Weights of a small transformer language model: 11 heads of 64, a variant of Muon for these matrices.
Each number is 128 + 32 x the weight over the matrix's rms, rounded and kept within 0 to 255. Layers, rows and columns count from 0. Numbers have three digits each.

# layer 11 MLP up, 2816x704, rms 0.098, rows 1813-1891, columns 264-351
147166163135174109125117157116142047163137087134116199091143156152156112122098119124121187097070169122153137146146081165103059116093077187150152165146194082149105073097110163119171087086163120095126079120118127115125133111093115140100165129127159116129135114109005
135126157093165138134086101186128125159112184083078077119073129135181081176151087191134134141160130150102121144157079144102149111099078123145125118108113147131156097090195123188189114126195099075145132078134089108114138112136135086088083083102099090107105116124138
141176166111118141138097116124143040142135182141177129146142140123134122132074127135093142110103137143130091165127119158173120130114133103132155076124182126107126081153091132159127164102079111123085135121093145130162142135174124172153115129146159108081115142102139
106129084145130155126097087144124134150105107108163083129179117154163073110111114126206168133111151177064080126079096122130090111116145127120131138085082161136142128142135136140098122157148129118160136147096129107116090147088134127138138124126107087170105195153095
116149121168122132149124143145125108111106222163123175123119174144090148181108117082121153134082119115160162162188146132116130050113133110185074115149088103165128140110179125142122075135176139065115109165136143118123203101065193143202120176105166107183103097120076
108170099097137121170071148176129168150116145150141088113080138113094101147086044117110087098153142104103150114092138139128114133168134109098163122118126160129111179126168105105149139161122115088112157109153204139123162163133113181165114098132200140124134096188161
182085091096157077137125142175121128093110147194166148141151156137102145097177160171130011069098159152137097126123107066144094103180094096185146172144132095182147179138099162148162114101138150145079068139169165114151160071118148107074140152101125122166114123090116
141144125127186121106195101050176163114132051156125074135212075175123164117124145127175148128146085163124077113123106144142112114165150132141103139128150237133072095059143161136070135137130142147120115062080137137127108109127109101123167136128175150159159102094088
099071078078172130082134159136102147114091122133107096159150128072176156143058161135095079080162146096131096104095132149141097109180127129146120128172096128137077111181112112177208093137130082095114081091129131121166136114136083182166122067182108121110135087143149
092108123113142156123159104098080113148104171116156108108136078112095117176050112142082115124145144123099102174137109139130099147121077085133124160122130168138113117124155166139117222112098175164117088128099165131088092133136136083096115146129081132119174137142112
096137128124143133125097033089096156118105169152119111082145097137159098099145121137187109161117081061086106165094150147105138113000129168097122135137086076108117119132119099149196126139169107116115089105148114123092081086027148131142135127133092107130061097142154
118187133117144069072119062131114129143147141128130090161125102061068174115117122132154119058160108203167110142181124067172091113138156090133141131133175135096178149110162188097188147073175216122099149130165078104148197093150131128102132154132098113099141182109109
164102152103111189132165116121155127091151118148150105109170110158091163115101140177180127118166126157129165162156130127103081077117118161140125134176100148127185136099196153163119158067121094110137135111185114183084132116119145116135126171068191163091148176076170
126066087101080110152173217119164133144141163082200117156105112106172126123071079192149184098116172113073108070127091128191145078119071163176071090159142105185169135102147140126134150078170121086110190157111128160120124109123138118090151186150071084046153104093140
139088082136170130122073119092178088079122175096127168146106110107123085101188144130194075129099112101153138147089131074148077119131138085110091161116184102083089118087150091105079121066127132114141112118090108111181138156139119137070159117141100130135101110150152
095095161139121118151165191135118147082158167090150136116122106131091149142156106114124092102098104153092101138122173151150120126095131171140132142111164103056104131123073098139117133158133135109138114132119146157173148148149174118167135114142147130108141114105128
106114138094149109198144150149159050131094147140123116152105120118120212085142149119121093144092131152071094101069093109185198103059136171201145084096123113172120227136149115146110064120132120139175172096140092092177173146139119082123131171119142144137153076089103
138120128174112146121100119159179077137108107127135138085127157147134111113081109074163117126108176183099148107156185111210104106122096147102105214172189113106129113115095255141165106185099164136116133115122121164133169110092075117087074093105116113106139113157128
089124107096110099150173136133064183120124163133112117157088158114156085131129108104190144084080123157067133153155101208169119139091119132106130147137151188135102088133175089175154156166140177162123105110139177134077098138122104171148063132117113177116121124158121
128106130070086186121146161170169102124132159105126104124159220106138104090055164121098126147119110119109161131091117138143093146138090105136185109122089093109150141115137103133121154115130110102118131102110116155121128145166172112136118157123089129136132120160136
127140217140124110112129121166116159141080177157150180125141176103094092085098150120152088153141157096128071107153095116180149167139187082120152137104161094170139237139109081240099143149112177122076158119104093123123135110124158074117117171116161157104111124097154
189179151115068132105115131146116147150148134118110165184175163170105080166116154127123116106135110140102169157127101143084163128098105149135134144173105154131163198190152135082164082080193119103148156099165091153185081103137148110135124154088130101103123192087156
165070149121112116083106102075125124108175126227153083145122064198172127144079123087091152120193094047083112178132100120167110150115134087133147148087087112118076177038051127172111077116160120156123167114157129090104137148182127077147135116122071131079165147101180
130135101088148109154036124171165111096100098138090176141168103149206142082152134077114066139202099110126158164158135173163061158125082094160130097125151112072168118138067140142099130107153135156107153093108186137094125131117136197093040118174127116107086140169168
130118155126120119080137150081101091097097133091140138137156126127132144149095126141141112141122132141122086104118178124063158092104174128122135125104144118119185091157128132139124137144117131112097121124124138092173118132125157172131149130131132136142086126163139
117060131144201168150155081107121058133110142193161143143173175105129111121111168131100099148130158119107139123123114197159137094098123105160166174120043136144166130187121197129137139097121147093118129120146121121151143166134087097137067136210112135152095146111129
104126138157073149085135135132173154151143099140085110107101127155081093167144177200122124128107117127173140184164169119095163164101101173100117131138133164100178123138162122072161131135144137057126145148105103099111129100173093104069142148118139119166135094136166
084136121143195127152117148089094129142068216113134118090140154106150070100178112131127161120152139110164142141164072106096084155123122103155116154163152114107059101118078231171104114110071107090091121103122149094132078162141153165149128105148129138140113136127118
101217135142194103147079101123164126124139173134123148123132114120105151149103151106169147139103120113126103131105120194124159161103156144145145124117075176136171117123106131129108146111167086126103150151103095145176147134133181124163103137101110109158107159067135
181136128154148141095122138105109125159109089172168138139170085101103111161161171131146084094101123152080129178134154202191117164099208192128090139190087097102103177080162108184108147107101106110063177130127085140148140121142129124132163129142130121148150100160030
164109102137113113138114100105143144089148137114174159116160087078124220115109131131150127116133140122023135140096089136104160121073115148067161088134127159137146102131112080091167121100111147118123135214092134125133107140136143126133074103132124150094080099114127
095102166173098158108129163186104166086147132140082094162097131182144142194173062134154190100090065104139067091103122151142093108160130141159060191113089128218146076124155181097100146167119145146187108127129153133093120082134151127101108162085119115058139148185139
140123130144108140119157149118140121107134129160098123196071160043092148140115145085131119106170177160107163095131100079143137120187160110126053106079134158090152144158127090128150104092117107071082123156126135146165156135108123126122093136108132166145142166131097
157166110139119116105112149164117176131171087139142082099181130151131116173124145195079100146126176151062108115158106162190184141064124136122095095092094113135110086173150083062117153130081164106193119132121155114216062103110101088078130154133145123152118097148115
071120119090170122069117160154217208144110096140119103087129141097131144165114123138131135161114146138172113144141085147139070164136127119127123089153162125131108144143131112099151147128135110121106135104101172135198066115127139097171108169164134115125134156132145
146167100176143166117089177129147159081116103164103094139174135108134164116121094112077169139175193165128150120178092216111160139137119042146142153110079166171164093118117109154107128102124098113173121164115177119181149106144167119147142191164107183136211118100178
105073093131152123156041106144223170121075092125090081092107152140116149131166143104158089150084148175170110145137108188115108121130130119187105176167151098133124134140093095105151179186161103113117108099122191151234037090123142115142109175153136150065113210171170
122112171099120129107118125081095156098098115122116116165129074150118168177130132184107101135169126143088035127156137075095122112151125121118130128157149147141111109140152134124132089158135083089065126143200172189127131123146148143171151182101116067155199085131140
081117097101125126104070128166123152120104166196157106156162137138163107177172083148172146116105136137165104166113131126107134131152110139100059126141148136157077118048105137122075179090079165097176109114145130130136110136126189136166119105113085143124101123088057
133163153139120106113143102133157109122154196122159129123098120166123121135129124141121154110175073093143093163097123132131163091158085141124120154145172123136121102122176091188177103120067129089155096078117133107113091115121172119102134186134074152159137106138147
068114125116099124110148108162155167141067120078138122072130133093122111161113134125140170149147164145119094140096107144129116114051074150192104130123160112134109128141108139109100110149114160087118169053125102076141073124165120168068075139084093121120104106124105
149127115134150132124069108113168146132068185134141122180138148097132114142061186142123145165126150118129074122086120168158125103102084122118161142113171116079165143176123158112105173110140105155118139150107100147100128125108129151108089117176155146139145121173116
106142116068155109125150115116172086164120195118195149114114121072154133094169203115111105157116102136092156108106101113158127089120099127156128120154145116108145132106195073144103117110123150150115075110063085107142068131078161174159154136138118073164160136130095
080152134110128154124095132177178107128099114126117145153153116151144083153145119110166152113130128196146118122094086149134138074114186123090139133079112081080122131177097082113147172145152136136117042124190150131102136184135153119127134149141139122168102140107097
180162163172130128177167175081137141077194141150138116157163159136112139125121110104126125134094099210135145145132151157129114133086183131124178100124116139067134165145135112056139092079158143111120136153107171102124113121089100160132144190146101050181149136113094
172079144150182125123039099132106105132140113163125149140137145066136110154162156120103131104155150143139114134165138146155130114072145091166149114144043190073149063129138129110145134120105147122110193073115119092118114106080187166129156163187159130152122092122079
143148096153135154155127104109144088140154162180109109130153164141131154089137126093136090148142095111143168121118122153139164073170090107122158138115138100111118130147127128110126123132140096110171130104151124126186125142117097097151124150144125110139129103126083
181107155157141169139123121120116163174111099167151149143102122089157101186133136143095155085066132160128140114125143131131144078161082154153116180116148122226155183133097204113110105143067152150138158079045106153121056153129148148125131082137109156167141134170126
139094149154157149099174127144155088140115177143092043102167130125114104107115161146118182149137145161112114143122181165031112170118135151095095125170165111124140108222122152145076134165167102068114111170190112166129092176143132131120102133084120132168137149089141
111148214141202133117117101141100113174114113149101171128113098125182129125094108117160136091100146099161144117118147092111144092122134113106156126106128130143120149143185132152175112126078101100133158071097156087112175130109146158201155048143123177146143140093036
106105165150095158071107166142135118125115116092133149164121144097041087150104089152127111177076116084082133127096133079120105106149118168112043126123118150133122085132142134190125123141148139201151161129139125133107169076127126166122111155161190092184097169112151
101133155132183146121095154097204122190110141157114168129187152144177078156119141137121107167142061110126107140142090142144103095139104190118158095105177153186107106076143146199107101136153131141190136101182118156128101091068101114184138126141092080133168107122069
121109157142132095117162133114074167154127128131133095120102121106131148106100155074098131250097141123093128222093163110153153107168155159136184206133133101093161186102121131114154094110136114144079096144081103125157143116110092186124131134088095132177145068198177
122151151126175162124120182139146109169163181077151116099167130138121121141157182197082150130125100122161165185077141134127125149127117195112089194085133134165154171086117192155130152135124164171157169148217141105115085136073122152116109089193093126196090121091083
170129169149143125130200139143078155174169114115173114105109112150108080104126150073161118105180150156165143132081078126159162119169125118179133138071177090116105109157137180116159144137167106112080127121104119141156143163120218135094104129128113139126080128146127
139164131127103128037120255143141177172134094132115147137159090096120099141140058057134176164118101217138168099139114154136080125187106098119136088122076136111111125119081145166179137086111079203095157078102137149109100096094076118151183075133121115126099082097133
139095161208092110108084137119123113131160138099116161161139110149135138127176117177155183115105075164062142129150107106156119194093114199152175063097168160137144118131144068102141083141164117115067118143167057096144109156100085087163121199161170079106099105159142
172109111073121130109125123090129142148115159137141122136151144151153116108127161056128096113157139114085118091119199090142127096138161175150100134140108145145141077085141166132160063113121166164109120129103159110114099132129114145103153127134180117146109116155130
161119101072173111183110139138154115061134113117142104112124169060125152127206078095125140128151143075115165124079178146117131137081153093099000084162096092105127119117120180116169125131138166102094214121074130150134130105183086109104074094153098104100140121175127
113130099143100075116132202117159078122150183150141125138173136139115140166127128138073060132142161105106155134113175134143164129151092103174127144123150174114071136092140153141088079126133124148139173142119082143080112152121133099101130161157099074106110058158124
095105171149150104109142125093137102129096129144122199057128135117156081150142138142145087113166104123085162129120152167116122107110110055096125175095106139160093141130104113106127146154134127104178110147111139161105148045165145121094095178131150133132153209107135
151155125107159150124144078130141172144169128104098134161152145141118101135128152116133082119178122113196138148111175181054094122120157136112137136121142095073146116154054157145127137116136112106141140150098146104151083136144162166128119117138124148150105105078100
161140148096101108086178162079134088146123117106111107158105089119131105142088106147088091128116106166098134192078135114177134084177118102122118145122108172147088152106126143160128138174135089129145147114103081134229102156135126176176113080091096114140165161114122
147131157095167108104111157125140134102111130188114143160091040131079146152117103112115081112093139148127112162171117194135156166168065133142185098095173178178154163128098100115109074156154126160199101128149127113177160145122102085213107110169146147164136066167171
139149163129103124214212136071166165120171126111098175142042061120125085146115098136144109165073109098156126106216150154130163118153124170149118156129164183085142127135168183158140123103125054095126123126156154141115140098118111165148158149180093129165179117098142
094121124111169157129161152125126159103085097109157140130088105056105135120131111152117087133155114129120171068163146149133165146120103067132134101118121092097160166101073075137112123153161185115134035073108118080146088117116139055102117121122169143124147120179111
159138130112085075173157113141116178146110158161119150149157127101165116181099160126178137111092089089160082153041111130093173172135131128140133142160147138126035161093127108201123130084148108191181083127033146136137140117129103122187170127158060145144130110152143
095108124125127103067119105167134169119144152158143108115108101112100099099101083135162085158116143133167136150132086174111127097078102122120064082173132168128140134099181143110123136150120127136169138098101147056137113088118125126151099116100082153131142172109111
104116127141107148071138100152126201122156073132149125132114120170115123134177127116141163187089155123126141136078134210110157137121109138189141093154150125109119200116099113123189139159123118119144097115110155095094153140152164108104128104155147133126091137090121
193095098151140112125099183133100164120098151136133130143131142121166112089131155128145125165146090100078090118117108180101119096115037082111153120136139090111144151180128218112141109094114133167110152126130127168075138104113106099184133097121102158124146145150122
124109136133148125156148114177103174183071128141116124150154146132100126145137096175159151124083115156153133056113143150147145087133119169087163112146162077088046148160165132129153112158071119105087125102130153076171103053168144154098093157135114095169139132106173
068149122115119185157078152157126077092191091110127111129134121149134079102201116115134183136109205153196086128100141181145159141151136125087072138074131112140175160162113126110139121152172145147168097173140121132147115168105108255162123173186138089106131183126136
159151100121182100097100095121170155130126110145108138104143104116129111124128154069120115078112153137118141155170119097141105147118135142175127169125077078109130146184110098160110147155123079117108135105119159088151136128112082103066141110117120139121127128162129
099090110156116115133121096138107101096118088125144131049105172152168096116195096129103133150124113169170104134150149120122050070091122114196077123137105088148069107123141142111175085098117198080097079116159086130094114109137111146097092070125114109036149086122137
102150145126089135109154126087140133075112127142093119100099090112121109082077101140071146141166094134113182139205105122147116135118112140104125165131128128130130163091106195082166126180047121144140101145171124109142218128144110128102084143107113162156142134131196
119120232152136100106118171148215101097110146139110161102105145135112127115107133108130108151155145125117086110183128060111188150155107134119137155079124114169149192134106153147126173160144113176108101148196085126111110122098162090142138118144128155155100163111084
117132166119138141027140125122155122105162139125140078109134140089132126084120176101136142177130125116138168143136157149155130110130147109135100140109031137142093108093128117118158140133099117107147068105122088143139165138094135101185112124150105122101151115193103
137095144156179176174130183153070146107117125153218104049083025148136122080075090138160111149124103167166097085135084136149125070179168166088158127114069124125105082102118116095148091154099091111135153096121113087154113149086170201163088137100163128053148140152150
091115119113158183144129090128126119134157092109128108104164096110143113107151105133132122141103095063186151119094126151108155083116112155155084124179120132110105142097090113187184116161159156158175161125126168161127075101165120121108070105117116117128107212178162
# layer 11 MLP down (transposed), 2816x704, rms 0.0361, rows 1813-1891, columns 264-351
202202159219148126099110159208083115143134121151180072074154201127107178135107156115166068131088140151064083079152075144163191089118084144156150114110090158100080096050129158137136150119126142115089076057186143110097100091128135166117153167166131133098116141113119
117140163138168103155098138137098083138129176145076113143112142172128119160149170160154155117211128130102114128132131141129115083153128107127071207133152170107131177076038065113134187151120101083198098123092100130151098103149150166115102154143119042133107129110079
103136068160085125149137101123141107091119125093081133086148159114115127172123091121123114100123077139102113127142120118105151144144121125154123120095085134147166122095101158122148125160136132113199122111119115117144146176130143080116071107122172130108090141167106
101106094092119115110109072144139071184228118163113113127137110086105117123137132135116126117155100095195115115131194088041163148135112131167095094137114169121174127093116177145088127116132053106120126115115177093108091133135149078169106151148131121172143147132113
097134119062161119125122112122222121125117153109142169093101118115180059106142125146140114096142151144130165134099104119077114170130098133075127139139199159106125161143126115154042075104129160127124108111123118143122123156102115071150100095146141122098113183149147
100103117155119105102138095149145096132093095136069097150153160153143155130099163156164070144106163130134091165119159149137121158125195115100091069115152143135109114122140122121087148105120104109093131106120143128129159135140096171029090148123122139128165183086077
134146118146173126131075120132094098152139101130102113105081163094130116108156128129127135100196117134118122135175083169153136076172115128114121245097160172143146099089133182143159037106108117130109134164165167156112092105073100095126087110127179127130097067105145
121107134101113156117137114119115076103147136161140141145136138095156112140144147114126134137132159116113132136120124095120127122108125155133150090136159115104123150138124097099142139164122098127157151143135132102104135152131140170166162110159118121169135136109113
132134109148164120143085107146145138148086112143070054179165180132186121106128135164103106099117122139121103178116091063159171123112158098156066114081145176171122218193081149112146113186146135096143104144097152105090143149143067165056173136113136107139163117111114
153148158166171147119138103192128095101133164118104108124128115167131106109144156121124143079135177128148112163069166103106146168167107051146197139112127139104103047078157072116154129131120110128103107131066118114165187151140125093129081110104073160066167130137106
081128181060158126167067114119144197142151184127174156120136107146137136075150165082125097127063108090111208118118133100136085135072107192085083109147111112058077135106101099106136096152108141119155106118092124158164141087141160111156112163120127127099126130110080
141156150108158110065124178130114125119097159131114059150199095081183150077150099134103063086124184172130060161120161144161136096118148082095179098115123088106151122137077145122103169154128123092063107165137172138203139093072129129077090104121089102120131091061100
151211139093157098103105130166085113103100124167168069120186051112107100111156144133142085099108143130162125179163105150133141120146165100155122058096135105077124107156159097200168139126102123148099084083148115126138116148138132116130134113115062083145124158167144
145152157124134145136055153104174138071089158114100114167109087107086091152166151143088160168138085118161158139141092195197083113159140138076104158086074193180171132136188127158148141167118141143170091077189082147175097178119132142159135136135131176164088107103129
127126223123116142125121161105133097108109074120118113129119073124114162166141095168124166128159127132101108155114134136085149101150077161177127113143142177104176166063107148146145131209116091120109124130111150136148158143148146037120121163090127134064094083138124
092144125143076121140122122127168158155155146123140124157095145128152183112123171134075157127122110175143148136147133154109187151164098104121228119155077097132114129062174114102120116119143095142125112181164106078148149155123137098109117113069104147091147148203119
066115126121094166084151106138116166207103140152129202184179137086122112166114130120135123119129118076116063119141124105116116151124154096124110159128133145088128155088108121124207098171148151119116131132123116127077083121150176104127070103094114124093078103139139
163096090152117112122180134142064135133159180115126176158109126193111103044113094160068124106129143109162106138084095175109135195117120100114084140122153137160117080084128063141073152086139151096131109118147127120119121161187115181206139104211094108161101142126152
078164132128186138152069140152082084143101104143101145128176177146152111104156104162092183139111121100147124138105115110138195137092118158056143106124107136157115137080107097085121159091060150158096119155145152162226144163145110113102166113115201131194123169138155
144196115183149080106108138141138138149155043128109075098105093142135093182097155053093043146125151155099145098157194116117178090176168145077125077148153161185082148135132093126148181167132185101114083134114155140095188107135135135155117117158133137173104153133121
089137135182194132112101106158114103153151121181156093123119104105146163077116081140150147175176118140142144139099082191084165120101136148089088160146167116114089072089114174107133138138113096104136114119113135093108167147151154103117118142081181159165118159178148
068100160126163138108146134130134153115163197148128107133112064145157086115073107143163144138158145146070117182073133128124080121222124123131091144091146073112177087130138141140143122145105110118112149130123104154109125122176100105139155096148142158150096114131061
074113119115119146146122008142137145101086130120156060141066139092133075130113074151108156081071156165175165028109204060136100108120090135117084137055104102119111112166155157140130139169156127169120077152119103159111233081082154160180133068074096063097151083139138
217149180120180161212092075055071118223129121178151109098106169157119197079205206134082128131181183095162143168041123184191214152172153132080066117086160090159080137103104164120074073077150126123142109115121008139228140114078145188152106122160120144139166144183134
108165134087163132077169108129085182162116135163138115151094119165119142191136071111127124153091164131132160141135161147155148059123154120150133101102151126105147115098151111203094132144140116175113096138138131131152097142117099155129191182153173200072073112147107
150109112127141118101128176122109157144174119145138103170156174075112100158094085135106151111157130124099113121157103100112086161177171132146128089155164144108120107111145089092115150088161159120136112135149162081094081103230156124110145125136123133062133125159098
119063145089091151108117145118150118120118142115129122127138160088123085127167135147075153096100124085124123111098136170118091093132119122099102158140163182118111204096124149165112075184081150116165150119162160144181102079116078186151135140172082146114087148106115
082136144082077158190127196080207102144086064075136133131135141081142132130117130157149143127076217034123153174131124104137043120154111084176135208147119140157170096129132115078096090102200143092128180140114122169105112108178109111196106136115177129123070110103136
134087106088173092150124152150132125142093129194147160108164121149138121097125147145146149145130135166119047140127146140153125158175143131143102085154161105153117124137109133171143161100133212154144056150149149121123126054115091141136105143139099106081134094169160
105163118184092143126089157102115158059141164150121073122099113164088146113194169154131028070158086083077072104161179153203116179141115136087152140161150111142091145083157161091109072113108100133117146102128124138105097151211147117182079116137116160105105123109213
073194188119187087080166168100138112128184130177148075171127141084173110148126112089131135112050156097203164120156146096138075106185078133137086112070101085112227179131103125153135145134130114172176115097126147144123139096105142141137200061145195165146130168143202
154090092098127153140147126151086101074143151146129053120159119088172127131151174088143125098085158113147111147131141121133111147128119198123126167110152150149128067149090105097120161162106086094132149164142111142152117202152136064119125104072169148128130064107150
126145123069080083166158136119172151203155124127116146110088125130086079194125167113108170134149104092088144168117123160110129126141078126155145136158168160140136133127112128175123182145074131163160168121172153151130143115101164134115137152127143163131124127097103
112159085149128183142097122150126124165100143123126118185143112151141183152142112113114114155117098102139221162128159087076116181142144120114071116140104137147152107149126159137132169140095146145155132109112129121146087102145117141101095122163117115156097119197189
099152091114055164152154158124152119100142095102122080155105140158127146071097157130149147146159120150135085139151125095107167136154105138072108122106115157127155133097143097140132131112161138144117142122162120076125130137143156149173146135136089086058091111108120
156115129158098090131146127152144090175137095102067170120104060113093161112121153110120135130085116139109119130050014156131181134108166083139114109168150162151135154099110121115049119141111094144113114066131143161072105063129159129117100171211133102137148116036235
093152111011042188116147201153192185114158184130119112129125106121135098093124169047131173142109202141119107157145120092097170173171124056129142059182115181105171172135062083069139104145159128171075160087162081097104091183190106090133107123150135124117127134116050
135155142071157128104116158142183137112159137108153107137178147056141082127103114114153123195145122128138196094170130170139093131205122153160106093118133137099166162128152153115193103127046120135127140119086103151127173145074130105124126133105124172141107126104087
176095142107135150123110113111085051188205102173114089123091152129053142062142105148115123076104160128115186082059143059105130144104142113159128130091141116102066074120198115166060115149128105169142143118140176083094140142138157213158138083136134131194202101162172
107161131082148131127102105156095139117115079112119131138129123103154083136147082107115113135169103124127158131106144100178090143132177130177074123155181109172147141138176150192141108166145164093047200156140117125144083112129091126132134135130152105168082101127160
125090112163139147070106163120129076102103148175094146131156099149088160154072125150104118152096106104178102128138157117180186153130154154112111149125074133135135128165142112122150152150136112157190103154157123129091168213180129068151140113154146078143123110127145
096154100175137149128153144145131107098136118117145126150103101104147113080148131092138126116092103160134149146126161109106126106114092132145126110095127109143106130138152110165175089135110130120100123154125124094131147110136126117147157114104114142141144115139112
165149138108143192116106143132182120155167120126127127145112113089104159100099153165107142129079150141156138112140088129157135114125168157146188203158185112176079136111083179124132122100129141116118119179148125102129221139128166115086144090130138122190185099169155
121092139080044128151138111138090047124135150096072122083147123131088121156142082182146140113142204143108138099117096055177130139155158119154172142150115094171156135128189072167213169109119125111164109133077139042088078100144127117164130201139097156096076118162084
085174102140138180118161106080118184181139131129129116128196080172140162132198102119108100185151149129055104075094124102137141135115086159142122141172143119167148114144122146139125145120091116124191129112134082201072141145099143122168074172134115109208111127111127
090104131180110147140139171143187138132095087126138156122086179127187150103090139171126094071095084090123115101134082169108124137154160101115076103118156161137180148142073128100110093122145099184119126111157154150153124176133072122136144133091139185160134114122129
129150104129085134095155082117107122134125121102174112095154100124075120124153130173103190136169154090125123163142151103167093097091089118135137124164128119155095195163143098202151179126141146170136152071178140117149175192114177105132122057087130162047122160085099
079145137053159096072129157131155176172181155138118152149118099107115159125098095117182095157181131155153133099124138105109086128121075107090098112144138101131123133121141182104107162149128099114098098104197101101091129117118111118142135152134139147130074094166131
119145121107148139139137166133093111202128151072143132168171151146133133090138121136101151128128168170144128108173154179154141093126152197087101093110090163138158093134158081114178088193150139165147097139153135147137074175138086083143120119075138145094168088167091
123113072120056136147137161114180142097137103055154061139112128120108120117116158100129120124144126207164101165125059229087127197120132150118093148154118149097165104122066121141123152153202144083172089119144064104195115128149120113113056162134111103154145122141146
128165079136107158125106148150085139182124138058111145107094110086227218114147157142120102140147173143187124140122157110088081113162173151186136122124080104066061120125153101154126135108085139104091149071132164140116134135147145133099109144113169129054142092151180
123080148219139099172172159110126140155114132224111156107146134146199070144143108121094160118104132120156162155142078104136063118172114172144084167119135160115130116103096123181098141107118208008123125122146040128128181137096078084255105146189151137198143160124102
160108135170159166117109134152131167116132146105113125129108086063201140190105128095117113111148133104126119117123054126081103116126085162140058138162115087095157096175110151025129134157076141086115097104058107097115146117104076125101076130094156127122157054112122
152131131123074078123084175096155143121151130070134162063088127138091160130122164164142123149133141153095136138108134174101174105070155193070179154120185144202113137128152160170114171131191175140136159199109112130179099173110147184120121166135155090115120123146182
145133079142131117152153150125151161116172142181060136149160130067105116189106167139104141156091134130091075202114084121105125097175120157116159193141145158146110186152203096093099118138082097110117095155107177109096132097100097103124125143120099149095156152120100
082108104129150145095103146100124154088158102166089110161154079072153056127152125100117144082142128096196090164158123120100127104171130151142092126147103151139155086072125111081145152075132126101132141104073126119087071071116096130152148111143124159142131094115175
109083181146145152149118086154134079108165165134130129159110103149057166150140146130138141115139145098149147079082105170139195105106137110087111186091070127153113134126094151179177191145113097131152158173145153123156144101130131147060144128125080157163142114142172
149115128182168110121175128136158118136156091088099117101132123106107130077148115113161152153123095140129107136121143191148089146137112098118112117114140074168139123106148118134141119162121109146131147150137097132128110173102103143165101138066077129137107116116091
144113189111141120113089167136166157126184105091118110173101148186132081093144095111140166154069137186139157082120168136132154107157117158104117053114162126138097187067137182212211117196112148176168084146121200144186110133153171119049068123024095186121084127108132
142095144084123188134136118097096085119133122092199135159163079108161046109162105121103161084168135109119096112175147042125150121134067099108113100188146132109094211085169086130164129085148100116149150109177168134121129114119124149066094108140151178145113134117141
108147156158043157093121129081102108162173092123124116179080151071122109140113116137188098133147164201165113093163175105161088186164137102110130049163130115124124119092152133100135113124114119121144145139068159131105062143206130049098170143154127147068070068145120
086119160137112159150124098078156108195139119155129081173115099160120145157120093087123140126100097123102095128109161103133170201130175176082125100189114108160099105147112083086104143124167143137162139134137139141137154142126143120137149086111170168156109113128156
133148126182147137122165132188167099130107128110109108109148160161141100116109100090144146111120114142130125098187111105127126135085150156136160088075112121107054093132145138125135153112115165092136064110043167077091148084150118121098114141184117151087085117142158
133171142121097090159074096094087130152125149100160131149135186114159137079150092172184142113146047138176133135141158160136078133164164150184147124127113107130128106157139128141136103155158134161137171115195074111197054153190132130082112124106135137142187177138094
128119118072146120161122108147080157089116167120080146137046151085110129080093123135107172134155076092146129127127121111138142123134106155135152067162124127160137168174183103107069113080152111148139118072122079116093116099143126095158093067127095141131213143120104
114145149109103125175155134197109137116178121125163083158152094144153150139116133117100140195157138164130123130161125111061083157170083111142147139109191166094138137058147104119116151131118158120127170126121165138109102110174099101084139186113117144092104093142098
107134139165151162149105131121120132166102050110155096073114145120151112135149113163106110120086139105165110132153116126132136112176211160162065110169128140139160166172063100185108048132109118141173145152053152085083097132121179107124149130125103046098078118086125
151123126148138134134065153166178156174144146097100126181126100121167108109124177120095127114122142119081103146161126071146172169169110151125192103126114112152122127115152080129108088078121148154152094092162182118094133116131136142114101141131164107100161106141132
141116129127142090135118132095151138091138132101142133121185099125134140118107150164090147124133132123102158125148130102137133067133163184113142130122096147172138109119119147133132127134134119126112129144131144139134164130159156115095151140118123135137119149121132
120120165060131150146064113104130133177125153122106122106177139162126126128147091106089153100118117162139132129150150125168143159128156129083164128191100183175110123095107123119150121146135147096180111157143234094157053142112141119110111093170156101126143104150127
129152122127114147092125147159181085129086128060160142101122161145120104078136144159142079132167151118114134142127174074135121126136061120096108103106125183155132103125140085066130131143129124156140156169114141131148151149087155099122096104123156165075131117132091
120081142178104101108140095126168068115101112091125175215117095149050156153128105170142130123181153091103161136118111179106142107129105141127146047179071125128134157146155134116152172108170154154067159131039101097220073095141108106074170122066125142136213182217094
091115141191072138139176149078186131154126107113160142133065185139144122142095131086155115136136103120175161125156102157167171033100105089097120148114126103157136057124091151096125139136109161161138130117110082107156152147113130146091088128048096101100148153127131
136168023089107101167120180140136109146005162121190136117119056075055114161105139116177086104174167113129125154071029053125217151232193126192086126177115127081133121135082148140132141100098116124147069102164225084076127115164111154168224135154103108141100115124163
124243176050104207146136059088123128154180139158094103157151192093148162110058097087073186160116116127143163164162145090158145116140102084150101132116147083130193090127082102121137186150162154163092066137205072116126190092045131097095082117156125161190134069088139
172099158154131180152095068139095147117092103096093102133117065136102143107132122153153111117147113133180151125064176130100128163117120143095115154175096133108153089160141153122137124104140093141127101118107173112123118153115108097129146095117171135101138113149143
140136117146113131173112129115116093140171116137139130099169131175162124147148129135142138109120125098121090149152143135102079102103147153113161148142139136158160136145131131141142115065102147125111168163141098125121148125131125088113125139139166145176124114144142
212108110127148070123152098161144137131143159103131193140148127133101131129074125122160164117084088149062075117171160090144118143107142148142122082123160114063149117162057112077120106086123094147134057108180051130075130117060128125144164153102071156161137151125123
133171134098121079098155118122061101165124110128148146151113066114159139128200105115193119121155141125131155176119150165079109121184146102106140150145143058142162127110097138138118121169087126211131104125162178105179150112118128186112126124114178158182144150177117